config.toml
num_hidden_layers = 9
hidden_size = 96
num_attention_heads = 3
num_key_value_heads = 3
head_dim = 32
intermediate_size = 384
vocab_size = 2048
hidden_act = "tanh_gelu"
norm = "layernorm"
norm_place = "pre"
norm_eps = 1e-05
positions = "learned"
qk_norm = false
attn_scale = 0.177
bias = "all"
tie_word_embeddings = true
parallel_block = false
init = "normal"
init_std_qkv = 0.0617
init_std_o = 0.0
init_std_up = 0.0617
init_std_down = 0.0
optimizer = "soap_variant"
learning_rate = 0.00479
beta1 = 0.95
beta2 = 0.95
weight_decay = 0.04
lr_head = 0.00711
max_grad_norm = 1.0
warmup_steps = 200
schedule = "wsd"
decay_fraction = 0.862
decay_shape = "linear"
final_lr_fraction = 0.1
batch_tokens = 16384
max_seq_len = 256
doc_mask = true
train_tokens = 95340000
max_steps = 5820
dataset = "wikipedia_en"
Each number is 50 + 10 x the weight over its row's rms, rounded and kept within 0 to 99. Layers, rows and columns count from 0. The size before them is the row's rms in percent of the matrix's.

# layer 2 attention output, 96x96, rms 0.196, rows 0-72, columns 0-95
099:45 46 58 45 28 39 45 52 65 47 42 48 51 49 29 52 70 57 68 58 46 54 48 62 39 43 61 56 55 62 38 51 33 29 54 35 37 32 46 50 45 56 39 37 58 53 55 49 50 50 59 57 40 39 52 32 46 51 37 40 33 55 49 69 44 37 51 48 63 70 54 36 59 50 57 41 55 58 64 56 62 57 45 44 37 48 49 48 53 52 49 28 32 48 59 43
099:57 55 49 50 54 47 60 53 48 40 47 57 36 46 52 60 56 66 52 40 55 63 46 57 57 43 50 52 41 52 49 37 33 54 32 56 51 42 53 46 49 68 41 48 41 62 46 34 63 64 58 70 54 62 69 34 34 51 54 54 41 51 48 18 51 41 50 62 28 54 45 62 45 40 55 49 52 34 51 54 52 47 60 55 43 27 36 47 43 47 51 53 32 26 48 49
127:54 51 39 60 59 56 33 66 34 52 61 47 50 37 32 55 50 46 46 49 36 58 50 44 31 57 52 50 39 55 52 28 59 36 63 53 47 60 57 58 42 48 26 79 56 40 51 59 69 40 50 59 50 50 57 48 48 62 49 30 56 56 57 37 44 50 62 37 45 40 46 59 48 53 54 58 46 49 63 46 74 57 54 64 59 56 39 50 43 46 58 59 73 50 53 56
101:48 44 63 51 61 42 35 51 33 61 49 57 34 56 42 29 51 54 51 44 65 39 54 60 49 60 39 30 48 58 50 47 61 41 35 34 38 38 46 49 48 54 48 39 46 66 50 49 51 46 46 57 65 40 45 57 51 60 67 61 66 53 53 71 59 70 46 43 47 39 35 42 54 42 70 55 67 58 49 50 53 40 57 51 62 32 57 53 50 54 44 64 37 68 53 66
101:52 42 57 39 44 43 40 57 51 40 54 36 45 44 43 45 41 50 50 58 47 42 68 47 42 64 61 57 43 51 51 36 24 37 50 68 45 56 58 40 33 43 54 61 48 48 34 63 42 31 47 53 36 63 44 42 46 61 54 25 36 61 53 57 52 50 47 60 38 61 50 75 60 41 46 55 37 64 31 45 42 38 50 62 54 68 39 55 49 56 43 48 58 50 47 47
086:57 38 53 51 44 41 30 56 63 57 57 52 39 63 39 46 47 57 54 66 45 50 40 44 66 69 49 41 49 60 50 45 50 56 61 58 59 48 40 48 61 58 43 22 54 42 60 53 62 44 41 52 55 66 45 38 63 61 58 50 48 50 55 33 55 47 54 26 51 51 53 28 54 47 52 53 51 76 41 61 51 39 61 55 66 40 40 50 62 60 30 52 55 41 49 33
091:36 48 47 60 33 61 57 39 39 47 57 57 56 50 37 39 54 56 40 63 36 46 34 46 49 51 48 52 50 53 43 43 59 55 48 41 58 52 74 44 48 52 60 47 47 54 48 46 45 47 45 58 60 58 46 46 76 74 46 48 82 53 55 79 40 45 38 60 70 42 49 46 50 49 45 59 53 32 53 64 38 42 58 43 48 41 53 57 50 50 71 51 41 44 34 50
094:38 50 30 41 64 51 58 52 47 53 23 32 56 45 67 51 34 57 43 48 58 46 42 49 48 46 33 50 49 57 35 48 30 44 37 48 36 53 64 39 67 60 61 56 65 47 43 47 40 65 61 54 61 49 41 55 41 28 49 45 52 40 63 44 48 49 54 51 48 58 62 30 46 58 53 51 42 23 53 46 58 44 52 41 44 47 46 36 37 52 50 64 43 45 52 37
104:47 45 43 64 33 34 46 49 49 43 52 50 35 59 28 44 57 33 48 45 48 52 51 47 49 59 52 48 55 62 74 47 59 56 43 65 45 50 43 49 75 55 34 42 46 52 59 52 44 43 44 63 37 29 39 57 47 68 45 51 54 60 47 53 41 53 45 46 72 61 41 53 54 33 40 66 34 48 51 43 51 61 70 50 65 52 36 51 55 54 46 42 39 68 39 46
099:47 45 67 26 51 39 41 70 58 62 48 48 38 53 42 55 57 60 61 56 51 40 47 42 53 38 56 46 50 40 52 44 51 38 58 58 49 42 41 61 47 41 47 54 45 54 29 47 67 53 52 49 62 40 51 40 45 34 47 58 43 33 32 37 36 46 50 34 41 60 37 63 49 43 53 42 63 61 51 36 70 50 41 52 41 66 58 57 62 39 37 33 66 42 65 58
098:51 42 57 42 45 55 42 51 37 43 46 62 42 49 33 33 48 67 46 67 62 54 64 49 42 47 40 36 47 52 49 40 49 42 66 48 61 43 32 32 29 58 45 52 56 55 52 47 50 44 43 62 58 41 45 61 46 39 65 48 37 57 75 60 48 48 39 64 37 50 51 58 57 51 49 67 47 59 71 48 60 31 44 63 43 40 31 49 49 55 30 42 47 60 55 40
100:57 50 41 46 52 43 46 46 57 50 40 28 39 52 51 51 60 43 50 70 59 56 39 42 61 34 51 59 42 57 27 36 53 60 43 75 38 57 54 44 56 58 48 41 59 43 57 61 39 51 48 50 29 62 55 35 60 37 48 41 37 52 52 49 58 31 71 62 44 55 42 37 52 39 57 33 50 54 51 64 34 44 44 51 54 40 51 35 51 59 31 47 49 51 57 34
098:35 47 35 59 32 54 46 42 39 51 48 53 65 42 42 30 57 51 39 63 38 56 48 47 53 76 42 57 64 63 57 44 58 63 60 68 54 43 63 33 50 46 29 49 60 33 54 31 49 60 48 55 51 44 50 42 37 49 56 48 63 49 49 73 50 55 42 55 72 39 57 45 47 54 60 39 42 43 48 54 51 60 51 68 63 48 38 44 60 50 39 56 43 51 52 64
100:33 66 43 52 45 54 53 56 38 52 56 47 49 47 68 37 41 54 56 58 36 58 52 46 57 67 42 60 37 51 57 49 36 52 49 60 51 71 43 44 52 37 35 51 57 47 51 68 68 48 46 33 51 46 59 51 45 47 65 57 55 62 37 41 53 49 32 45 44 45 46 57 50 47 56 54 39 47 45 52 45 30 68 53 47 56 34 49 84 42 44 62 54 30 68 61
112:52 66 58 45 48 46 46 54 64 58 39 44 31 52 42 47 64 35 63 63 53 35 32 48 34 43 54 46 48 40 40 54 46 55 55 58 64 53 54 47 60 30 50 51 34 58 55 58 49 52 29 55 49 57 25 37 57 52 38 53 50 58 41 52 31 47 72 23 50 58 60 48 49 45 39 60 57 55 33 53 44 46 58 52 42 58 58 64 54 42 52 42 48 72 53 45
093:49 62 53 48 44 44 52 58 45 50 57 46 53 51 30 48 56 49 52 46 61 55 43 52 54 56 57 47 37 45 38 31 34 45 35 50 70 41 41 50 54 56 35 44 50 57 43 62 32 59 37 55 61 51 47 58 22 52 70 49 50 67 36 56 40 45 31 45 43 58 44 57 48 43 62 47 63 50 35 39 48 60 40 59 51 44 35 40 63 66 33 50 22 51 56 47
105:51 58 47 57 51 55 49 47 49 55 61 45 42 54 58 40 56 45 46 57 32 60 67 61 47 55 52 64 58 37 43 51 22 49 48 62 51 56 65 54 52 56 43 45 45 28 35 54 43 52 47 28 54 49 62 55 40 34 31 43 61 40 56 35 62 35 48 69 43 59 46 44 52 59 69 42 50 62 35 77 42 44 56 50 48 45 61 40 38 39 62 58 45 47 57 54
088:64 50 64 48 35 39 61 52 34 44 67 52 54 25 55 56 55 35 48 48 31 49 53 58 46 41 51 63 47 54 47 40 56 31 43 64 53 38 48 59 49 49 69 49 43 54 42 33 44 61 62 74 52 46 53 37 43 41 24 42 50 57 52 51 45 39 67 56 51 69 53 59 61 55 51 43 44 42 43 48 51 67 45 50 49 57 42 40 48 42 61 52 34 65 33 57
109:64 40 44 38 71 68 64 52 56 30 45 76 53 29 54 56 53 57 61 47 60 46 56 48 54 54 55 37 59 70 19 60 53 61 52 48 41 50 53 48 55 58 55 60 49 62 53 50 49 45 59 42 64 37 53 56 44 50 72 52 42 55 52 52 56 64 55 37 48 46 55 54 40 49 47 51 38 34 67 35 68 51 55 49 57 46 52 52 48 70 35 53 48 44 54 53
094:30 59 60 39 48 54 52 40 30 63 43 52 46 37 53 39 58 40 50 43 36 48 69 53 46 70 52 51 57 62 44 45 38 51 31 49 38 71 57 46 48 42 55 45 50 66 40 40 33 33 57 49 55 49 48 31 64 55 52 61 57 62 66 58 55 63 41 36 50 44 57 41 61 34 45 53 48 50 49 43 44 40 48 36 51 48 45 31 45 46 48 35 36 37 40 63
103:46 74 46 44 39 60 50 65 53 47 66 53 55 70 60 38 56 45 57 57 51 53 51 43 45 49 52 54 61 48 64 64 54 60 43 46 61 53 35 60 57 34 50 40 53 39 63 58 61 42 49 68 60 39 41 49 35 46 50 65 39 66 32 46 35 56 56 46 51 62 47 52 27 49 66 43 41 60 54 58 50 54 55 39 39 73 43 61 61 49 50 32 42 37 37 51
097:57 44 56 52 48 56 29 54 46 52 48 53 47 58 58 34 41 52 39 56 58 31 57 68 46 48 41 26 46 44 61 69 63 40 42 49 58 60 56 46 58 52 43 46 45 49 42 39 51 71 43 40 39 42 35 61 65 39 39 55 44 53 52 39 51 60 42 46 52 63 51 67 41 58 62 51 53 49 55 48 67 35 58 51 50 24 43 67 36 47 40 53 51 76 44 53
104:58 48 47 42 51 51 52 37 45 71 45 50 36 52 50 24 49 46 50 59 49 36 52 53 58 53 47 46 61 43 56 59 47 48 52 36 50 57 66 35 56 46 41 37 46 50 44 45 71 58 53 61 42 38 51 24 66 42 68 41 47 65 63 45 45 52 58 68 46 48 47 34 54 47 60 70 54 35 65 46 57 60 50 37 48 74 56 38 53 37 47 48 53 39 55 68
093:50 56 47 48 44 49 52 30 55 50 59 54 38 39 62 66 44 43 60 42 50 46 39 41 66 39 48 48 52 58 34 54 68 54 48 51 31 55 58 68 59 66 48 70 56 46 59 36 35 39 25 38 40 43 55 55 54 50 50 41 37 58 38 50 61 59 52 41 56 37 41 57 45 69 43 50 41 42 53 49 36 59 52 33 52 35 65 64 45 59 47 35 49 63 60 37
094:53 62 46 56 59 39 52 54 55 56 62 39 48 46 67 47 48 51 48 47 58 43 58 56 42 44 44 44 28 31 48 35 30 59 45 43 60 57 46 26 51 50 46 47 45 53 51 71 55 77 41 29 59 77 58 45 43 63 56 50 47 64 59 44 54 57 57 55 37 56 48 54 63 39 56 46 55 43 23 45 56 48 48 53 55 43 52 38 40 54 68 62 53 47 44 44
092:41 42 68 33 48 62 46 58 37 48 48 64 54 48 63 39 58 59 36 47 47 49 60 48 45 45 44 54 51 51 30 52 43 36 48 45 64 61 50 56 33 25 64 68 63 53 34 53 56 49 57 62 52 58 66 48 61 46 45 44 55 56 55 42 53 36 42 71 59 57 30 48 61 44 54 54 52 45 51 42 48 42 25 45 33 65 42 46 55 53 40 40 47 41 34 63
098:65 33 43 41 47 46 49 45 45 47 59 64 43 54 65 48 52 51 46 41 73 52 57 53 53 59 58 47 74 50 68 55 58 61 46 56 36 47 36 50 46 36 56 41 40 33 41 74 40 44 58 41 49 62 55 32 51 47 45 50 56 60 50 72 59 55 54 56 61 55 41 63 56 46 55 35 49 41 53 41 37 47 43 58 60 71 57 62 53 50 31 54 43 33 35 57
108:52 59 53 51 54 57 48 41 64 60 62 39 40 39 53 46 44 57 38 52 48 50 54 35 53 45 36 44 43 26 36 42 55 42 70 55 39 52 36 44 40 51 63 70 51 51 76 49 49 55 42 40 53 71 58 45 65 56 57 59 50 40 42 40 51 67 59 58 34 40 44 63 42 58 59 55 38 61 28 40 59 43 53 54 53 62 51 40 59 59 41 45 40 39 59 31
083:40 39 55 45 50 42 31 60 52 43 45 63 52 54 42 41 49 63 50 56 42 44 43 36 68 65 28 44 51 39 45 30 40 69 47 64 55 50 61 47 40 43 52 46 45 55 39 54 63 65 44 59 52 43 71 65 52 56 53 37 45 32 58 60 52 32 44 67 59 59 48 63 61 50 44 60 41 62 52 49 46 40 54 52 52 47 36 57 60 24 41 59 51 46 62 41
089:61 41 48 27 50 35 47 52 51 40 45 59 50 69 51 51 34 71 56 41 53 63 59 52 51 38 68 45 45 44 65 61 46 45 40 37 51 35 41 41 53 52 39 58 56 43 47 71 35 37 44 57 55 52 33 66 41 29 51 40 38 55 53 47 62 47 42 50 68 62 46 48 39 54 49 34 66 51 47 49 51 60 45 58 50 47 39 36 45 50 33 47 42 62 58 35
091:49 75 43 55 46 47 52 64 52 47 46 36 60 46 62 53 45 44 56 47 42 47 48 53 41 59 46 56 52 44 43 37 33 52 22 46 61 65 46 47 42 47 60 63 42 57 34 61 52 74 50 54 43 46 57 32 46 43 53 43 54 53 73 63 55 43 46 70 30 60 43 49 46 55 48 62 62 48 60 50 30 47 40 26 31 55 48 43 50 43 41 48 62 56 49 52
094:49 49 28 40 33 45 54 51 57 49 52 40 59 43 55 41 57 69 64 43 61 68 41 66 46 48 57 63 43 48 51 29 39 35 57 78 62 45 39 59 60 56 40 57 44 62 66 51 44 45 74 66 37 50 50 54 41 43 41 61 56 44 47 65 39 36 47 48 44 66 64 48 56 38 35 50 47 50 50 52 53 57 48 49 49 44 38 46 55 71 46 42 46 46 53 47
103:65 53 34 65 40 58 50 47 21 50 43 60 55 42 60 49 53 32 58 50 47 54 28 63 62 43 43 50 47 66 49 52 49 54 44 52 44 61 54 63 63 54 57 36 56 48 62 48 43 47 44 74 40 45 44 70 35 51 61 54 50 55 61 65 54 58 54 39 49 50 53 57 33 61 60 63 43 33 53 54 42 43 33 35 45 75 44 56 46 49 48 47 35 55 50 46
104:49 44 46 45 59 60 46 66 58 42 66 67 53 40 58 64 39 38 55 38 58 57 58 57 49 62 53 40 55 57 44 55 66 52 51 46 71 57 65 44 44 60 39 51 60 53 51 63 43 35 61 48 59 72 63 62 46 57 57 37 44 46 42 55 72 42 37 43 42 55 43 36 52 60 29 51 60 59 50 45 57 62 44 52 52 42 39 46 66 57 37 40 76 52 58 45
105:40 41 53 58 42 62 47 54 33 62 54 50 41 39 45 31 48 42 35 74 47 64 41 42 40 66 44 34 40 46 65 54 44 66 66 44 61 60 56 56 62 59 54 52 53 50 50 42 44 56 61 70 48 50 42 64 51 59 42 51 53 48 19 54 62 47 30 43 65 36 56 50 28 49 53 39 49 47 43 59 56 47 46 55 56 46 42 68 54 45 50 39 53 49 37 47
101:61 56 40 65 52 67 53 41 57 45 67 48 57 56 46 46 37 52 47 42 40 45 64 53 39 60 49 57 57 48 58 57 56 31 38 34 40 58 37 39 46 42 39 51 44 38 71 31 54 48 41 45 52 63 51 63 53 42 40 51 57 48 55 44 75 64 44 48 48 45 30 51 50 51 73 52 43 71 52 56 48 75 63 53 53 40 54 30 39 52 54 48 41 49 51 38
093:46 49 61 51 45 57 47 61 52 61 51 46 48 47 48 60 35 49 45 52 60 42 57 60 40 53 59 49 57 49 47 44 44 65 38 37 43 29 67 41 46 41 41 34 50 55 64 68 34 50 64 34 49 54 66 46 47 35 37 47 70 30 55 49 55 41 47 51 23 61 60 46 62 53 39 36 53 56 63 60 65 45 32 62 44 57 62 40 41 58 52 52 58 33 47 50
096:44 66 47 49 54 53 46 53 52 57 58 48 56 48 55 40 44 59 56 49 44 40 51 60 41 46 57 40 64 30 52 48 55 38 56 53 63 68 62 39 80 46 38 35 14 47 41 54 35 40 55 39 37 64 44 59 44 46 46 46 53 48 49 47 62 55 43 58 29 51 63 48 53 51 36 63 48 54 58 51 64 69 63 47 57 53 58 46 38 36 65 43 51 61 58 47
083:61 54 46 54 39 41 49 47 50 50 58 58 54 46 40 57 34 47 54 50 45 51 59 54 44 66 77 56 47 57 54 49 51 40 45 48 63 55 43 49 62 47 40 41 55 47 43 55 57 20 56 53 17 57 49 43 47 66 46 30 58 47 67 37 48 45 61 60 50 69 40 60 47 52 49 51 41 33 45 56 59 66 45 49 40 57 50 39 52 65 28 48 64 49 31 56
106:34 58 60 44 48 56 59 41 55 43 40 43 48 61 41 44 61 59 50 44 24 36 46 66 60 56 39 37 33 59 51 55 48 40 47 49 40 63 34 45 51 59 46 59 75 53 40 53 42 30 29 45 58 33 39 55 38 42 45 55 63 47 61 61 42 66 52 48 49 51 49 54 53 52 27 75 54 51 44 39 55 38 51 51 35 36 45 40 52 64 43 48 45 51 50 46
104:64 46 57 36 56 54 58 48 46 50 55 61 38 50 43 43 53 47 52 43 46 48 52 40 48 53 46 48 52 61 55 43 44 65 48 62 57 55 34 51 34 62 57 83 43 38 38 43 59 59 40 47 43 39 43 44 70 54 32 39 65 48 46 70 62 28 62 47 57 51 34 63 60 44 47 46 57 45 62 62 38 52 36 57 32 48 55 61 47 45 43 51 65 71 48 57
086:43 54 59 36 51 38 68 69 39 45 33 37 35 59 63 41 61 43 63 35 52 41 36 59 56 54 41 41 42 44 39 46 46 47 30 69 58 64 55 68 53 48 50 63 55 58 44 66 59 61 40 54 59 46 58 51 50 44 46 47 47 56 39 56 56 47 40 48 59 54 57 45 46 28 43 66 67 46 34 45 40 38 59 44 61 53 42 55 72 44 52 58 33 55 55 43
102:57 35 48 50 51 59 54 53 68 42 48 46 53 35 62 60 58 59 63 45 64 40 23 66 49 32 44 47 40 62 24 46 58 44 43 70 34 61 35 51 53 45 59 48 46 45 55 50 65 58 51 59 45 62 46 43 49 43 43 53 57 44 38 62 34 53 64 47 50 44 53 68 48 37 51 46 50 35 44 37 59 43 65 42 57 57 58 52 43 58 34 69 42 42 46 38
091:61 32 59 54 39 46 40 32 69 55 59 50 62 49 61 73 49 52 57 46 46 48 42 57 44 57 54 56 48 52 46 42 38 51 56 51 55 66 53 49 64 66 32 33 46 62 50 34 40 35 48 54 34 69 47 50 51 45 44 54 59 45 56 43 59 30 63 52 44 56 38 46 65 42 37 67 62 68 61 58 60 67 47 36 66 56 60 47 55 59 44 57 47 48 44 46
090:54 42 46 45 48 45 48 49 59 42 44 55 55 54 37 56 49 39 49 50 28 44 62 47 45 46 68 38 42 56 56 50 34 52 53 62 54 46 40 57 34 42 31 49 49 57 50 20 67 58 46 38 36 50 41 34 67 58 38 62 71 49 55 32 33 56 45 53 62 63 48 60 66 43 40 39 60 50 51 41 54 50 48 57 46 29 59 57 61 61 56 55 57 41 32 51
114:43 50 62 63 47 57 60 43 43 39 47 61 38 59 55 40 58 46 38 42 47 45 57 62 40 61 46 44 56 54 32 50 37 73 39 56 50 58 57 53 50 33 61 61 56 62 45 37 48 43 43 54 44 60 63 46 33 63 52 73 56 43 54 50 48 67 46 46 32 40 42 50 54 51 46 53 47 46 45 43 48 40 74 55 45 39 61 46 62 66 39 62 23 41 32 58
097:44 48 48 36 56 56 36 56 47 60 58 53 44 61 58 34 33 44 50 53 54 58 64 47 50 59 43 51 56 56 40 63 44 34 64 33 63 46 64 47 49 38 45 55 52 55 70 62 52 66 83 34 36 49 35 56 47 60 64 50 56 56 47 58 42 41 43 38 42 62 49 42 42 58 43 41 45 44 64 57 49 45 57 63 66 27 49 39 58 49 50 41 65 49 45 60
098:37 44 39 68 42 51 38 61 43 62 33 60 52 57 55 47 53 27 40 61 46 61 52 56 41 48 51 46 36 55 59 70 47 35 49 39 50 46 41 58 57 49 53 48 55 31 46 55 58 52 62 41 35 64 69 58 34 40 37 65 42 39 49 47 44 44 50 42 30 55 36 43 50 56 49 49 60 53 55 56 49 21 62 58 48 45 59 50 61 54 63 40 40 28 53 53
113:39 48 50 38 46 45 51 55 54 65 42 50 50 60 39 49 53 62 52 46 34 63 42 50 53 57 59 50 57 42 47 51 54 51 65 46 72 52 37 48 64 50 57 69 30 50 50 48 41 68 43 59 45 45 72 53 57 52 49 45 63 47 60 49 38 34 46 44 40 60 46 50 52 34 17 61 45 47 60 50 58 60 59 54 45 41 35 43 71 34 54 49 48 51 40 23
105:57 42 45 67 51 51 50 66 32 34 66 39 49 49 43 53 59 64 49 53 46 70 41 46 47 62 46 55 61 52 47 39 70 57 58 53 58 63 38 32 49 47 65 43 57 47 55 35 56 51 50 70 67 52 39 57 35 47 41 52 38 37 49 50 66 49 43 50 52 49 37 54 48 65 63 64 39 44 60 52 66 64 71 46 36 61 43 42 55 49 42 63 44 65 47 44
104:37 40 55 40 66 53 38 38 54 53 50 60 32 39 33 49 54 53 42 65 60 42 58 27 37 44 54 29 59 49 64 62 46 57 69 43 30 51 57 51 55 56 47 51 53 53 34 58 50 39 38 57 46 58 37 42 51 52 49 57 28 50 40 50 50 48 62 46 49 44 58 37 60 53 60 53 55 57 39 49 65 44 53 62 61 52 70 64 45 39 41 23 51 49 50 59
091:54 26 52 40 47 35 33 47 62 47 42 37 53 51 69 54 41 66 53 57 54 57 46 39 66 48 37 42 48 24 63 55 58 51 52 61 39 42 51 30 43 58 57 65 35 29 35 39 48 47 42 52 34 57 54 64 44 59 49 54 61 42 46 46 57 44 52 39 51 54 55 59 56 53 50 57 56 63 40 45 51 49 62 64 38 46 64 66 46 32 57 61 59 57 60 36
099:54 52 51 54 59 31 49 52 48 60 48 52 42 46 50 63 59 44 58 35 56 53 35 55 61 57 52 59 52 58 52 44 75 47 36 48 56 39 43 49 46 66 64 49 39 38 35 47 71 56 47 42 55 51 70 33 46 51 40 72 39 64 43 54 36 49 62 41 41 65 12 35 58 51 50 58 59 51 56 39 42 53 60 47 46 41 37 49 55 52 37 52 45 45 47 50
108:44 41 55 57 47 39 47 37 38 52 34 34 56 50 49 54 54 43 56 72 48 41 37 61 47 57 40 56 49 37 52 50 51 60 56 47 43 51 63 43 26 58 42 43 55 47 53 57 25 57 44 50 43 20 66 47 61 38 55 52 35 54 42 43 55 59 45 50 67 49 56 44 32 37 58 51 36 52 66 48 29 48 59 30 58 50 55 49 49 54 45 41 57 33 56 40
108:59 56 50 34 54 44 23 64 42 47 48 38 60 50 69 50 56 46 58 47 58 49 51 51 51 37 35 49 31 39 45 46 52 47 35 53 37 66 56 40 44 42 48 53 47 48 48 55 51 55 61 53 39 50 39 62 40 55 65 44 28 63 58 54 41 53 65 37 54 55 45 31 30 45 66 45 60 59 45 42 40 35 47 50 49 50 30 56 24 54 50 36 60 50 46 36
090:33 41 37 44 44 50 54 51 41 53 47 36 53 58 59 32 42 42 45 40 44 54 44 34 50 63 34 49 57 46 46 38 49 53 57 46 32 70 65 50 60 54 63 58 49 42 34 58 39 62 81 42 55 33 48 54 53 44 46 49 57 45 29 61 60 40 39 52 56 47 49 33 54 54 50 42 32 38 56 37 48 41 57 47 49 66 38 51 41 43 55 46 34 43 55 31
098:51 42 39 32 55 36 58 59 65 58 45 49 45 35 21 46 37 38 47 48 49 39 60 41 63 61 53 43 61 60 61 38 35 49 58 53 63 45 47 76 59 64 42 50 70 62 50 47 51 51 59 49 50 42 47 40 56 58 40 32 44 36 56 49 47 37 31 44 54 51 65 43 68 50 34 69 56 67 49 46 53 56 43 49 61 52 50 34 51 44 49 41 49 52 49 49
100:35 48 38 45 48 49 53 41 57 52 53 52 44 50 55 45 57 49 61 59 55 49 41 41 64 41 63 41 54 58 29 35 35 63 52 81 48 54 42 55 77 52 43 48 54 52 58 60 37 44 45 54 51 60 52 41 68 46 54 67 58 63 45 45 36 51 48 35 56 29 48 37 52 46 41 36 47 49 46 55 52 43 58 55 71 51 55 39 42 53 39 33 43 66 63 34
084:38 39 50 64 38 48 30 60 42 54 62 51 51 36 58 73 45 51 60 51 63 39 37 43 52 59 35 40 59 36 51 45 61 62 53 64 60 32 59 32 62 36 35 59 50 52 42 51 56 52 47 43 52 60 62 60 38 53 60 39 53 55 53 41 65 49 47 65 30 38 49 63 61 41 56 54 41 44 51 29 44 54 46 55 51 48 53 40 40 38 67 57 51 63 62 58
106:32 56 40 66 55 50 45 39 41 51 45 42 52 44 63 49 41 59 37 59 63 68 58 44 30 43 49 56 49 45 32 65 39 43 47 52 49 50 42 53 56 47 54 46 29 58 54 57 50 36 47 52 56 51 73 71 59 54 43 45 55 32 47 49 61 45 39 52 50 53 45 58 60 70 52 45 39 31 34 77 51 41 54 47 48 29 52 51 53 40 63 65 41 41 42 57
108:56 39 46 62 60 28 49 56 53 37 51 35 44 34 39 67 57 54 44 49 37 51 54 49 30 51 52 61 38 42 40 44 47 39 49 48 39 63 47 32 39 40 61 60 66 42 42 34 41 54 44 56 43 39 42 37 38 45 48 40 41 50 65 24 40 60 59 52 35 69 26 60 56 58 46 43 53 53 64 42 45 54 50 53 44 50 41 42 45 48 55 55 55 61 45 36
095:62 36 49 60 47 57 60 53 48 32 54 40 56 47 51 58 54 36 64 52 52 50 52 62 67 47 47 68 52 63 45 50 44 51 49 63 50 63 58 42 35 58 55 66 61 38 40 48 53 66 45 64 51 63 37 61 50 56 42 50 77 44 62 51 42 58 55 45 65 47 25 46 60 45 44 65 57 37 55 73 30 37 63 55 43 47 56 45 62 49 52 49 55 57 55 34
082:58 45 46 52 45 50 60 49 52 58 48 66 44 61 27 37 43 57 48 41 64 46 47 43 43 44 53 35 62 47 54 42 54 72 56 52 50 40 60 44 42 25 53 42 58 42 66 54 43 44 42 58 55 48 50 49 70 41 63 36 62 69 39 48 59 57 32 70 45 40 44 64 34 42 45 56 48 64 64 42 46 49 37 47 39 56 32 60 42 57 44 36 50 57 51 32
114:59 60 56 40 40 42 47 67 47 42 37 53 44 57 42 49 57 42 49 45 52 34 52 56 47 46 59 46 58 45 74 43 54 49 38 38 39 46 60 58 37 61 31 52 33 56 56 48 24 40 46 52 62 56 53 39 21 54 49 36 47 39 59 43 67 54 60 49 48 54 68 67 40 49 39 60 52 44 51 35 59 67 40 67 58 58 54 50 55 52 57 48 39 36 57 59
099:41 35 34 57 52 38 42 56 57 38 50 41 48 52 46 66 46 59 61 64 52 73 35 41 56 39 59 47 52 36 50 44 51 40 43 53 55 25 42 53 49 43 56 38 47 58 48 57 66 68 55 72 34 70 37 54 49 39 41 34 48 42 49 62 57 23 48 58 46 50 54 58 64 53 51 50 60 44 56 47 60 55 61 47 40 42 45 45 64 38 53 55 47 54 46 28
092:49 53 45 53 52 53 27 55 46 45 46 47 42 58 42 49 62 47 50 61 40 41 45 61 39 44 35 54 55 49 55 34 51 65 50 54 43 76 68 57 53 48 49 18 50 60 63 41 43 44 33 42 56 62 53 59 53 54 34 51 45 43 50 45 61 61 40 61 45 62 48 56 62 58 54 68 46 58 56 57 51 29 67 46 68 48 51 54 42 33 25 56 49 49 56 47
104:36 61 48 54 56 62 68 49 37 38 40 41 38 38 47 50 48 45 51 58 54 53 30 46 34 53 49 49 60 49 66 56 66 55 51 27 42 45 47 49 43 59 42 46 47 65 59 70 60 41 49 64 53 55 61 30 62 41 45 60 45 40 61 46 74 43 48 52 39 40 57 38 47 44 40 74 58 42 54 48 59 50 36 44 62 47 41 35 71 47 51 48 45 37 58 53
099:50 72 44 45 42 68 50 54 31 50 57 36 57 50 48 52 63 51 38 55 47 48 57 63 47 62 62 48 49 48 63 42 36 42 47 45 65 65 57 48 45 31 32 53 37 46 58 50 52 39 46 76 49 44 48 39 37 43 47 64 43 63 51 66 55 37 52 36 23 62 43 63 49 51 49 60 53 60 55 45 34 45 52 44 44 45 40 64 45 65 55 27 47 48 43 54
116:53 48 33 55 36 71 41 68 47 58 61 59 63 53 63 48 43 43 45 34 53 50 50 69 50 75 65 69 62 52 56 38 45 50 54 46 37 52 65 67 45 37 53 47 46 47 58 64 54 42 53 53 56 56 54 43 34 39 58 42 62 47 42 47 44 42 49 30 46 35 56 36 59 65 49 41 42 50 50 58 53 40 36 50 38 50 44 49 41 76 66 44 46 46 53 62
092:52 49 56 54 52 46 27 45 41 69 43 58 46 47 51 35 31 45 49 44 34 44 37 34 74 52 38 36 43 39 43 29 69 56 35 64 40 48 54 53 48 53 53 40 44 44 55 50 62 66 53 67 34 46 47 38 65 56 56 52 75 42 41 54 36 48 58 43 56 43 50 46 45 43 46 42 55 47 45 58 43 49 36 39 52 59 45 66 51 30 52 60 40 49 55 52
100:44 43 65 28 50 57 56 44 48 49 45 41 26 47 51 39 55 62 33 63 61 34 57 49 46 34 46 28 48 41 54 57 55 44 43 54 51 48 48 40 54 59 48 56 51 80 41 39 46 60 33 57 59 36 42 49 50 33 41 62 45 49 53 49 49 53 55 67 37 51 65 59 34 30 38 46 63 41 41 48 55 43 41 56 38 38 54 68 55 48 48 40 36 55 45 58
107:43 44 56 58 51 32 43 32 48 46 60 60 48 52 50 35 48 54 59 56 52 61 57 52 53 31 33 43 50 28 45 44 50 37 41 51 59 58 50 37 42 73 27 45 51 59 44 60 50 58 45 43 51 62 40 61 43 67 55 50 66 46 46 53 32 63 43 64 77 37 27 55 37 49 61 48 62 49 46 55 57 60 53 58 58 36 54 42 64 50 42 44 48 47 53 50
088:65 53 37 58 39 45 33 53 49 56 72 50 59 50 53 50 43 56 41 29 48 61 58 44 48 53 51 49 48 46 70 43 59 41 53 55 25 35 36 53 49 36 40 66 51 46 57 42 57 62 60 53 57 63 42 47 37 37 58 49 61 56 45 28 59 44 57 53 38 41 51 57 47 70 56 39 59 64 57 36 48 67 59 53 40 54 39 58 39 59 60 41 46 45 64 32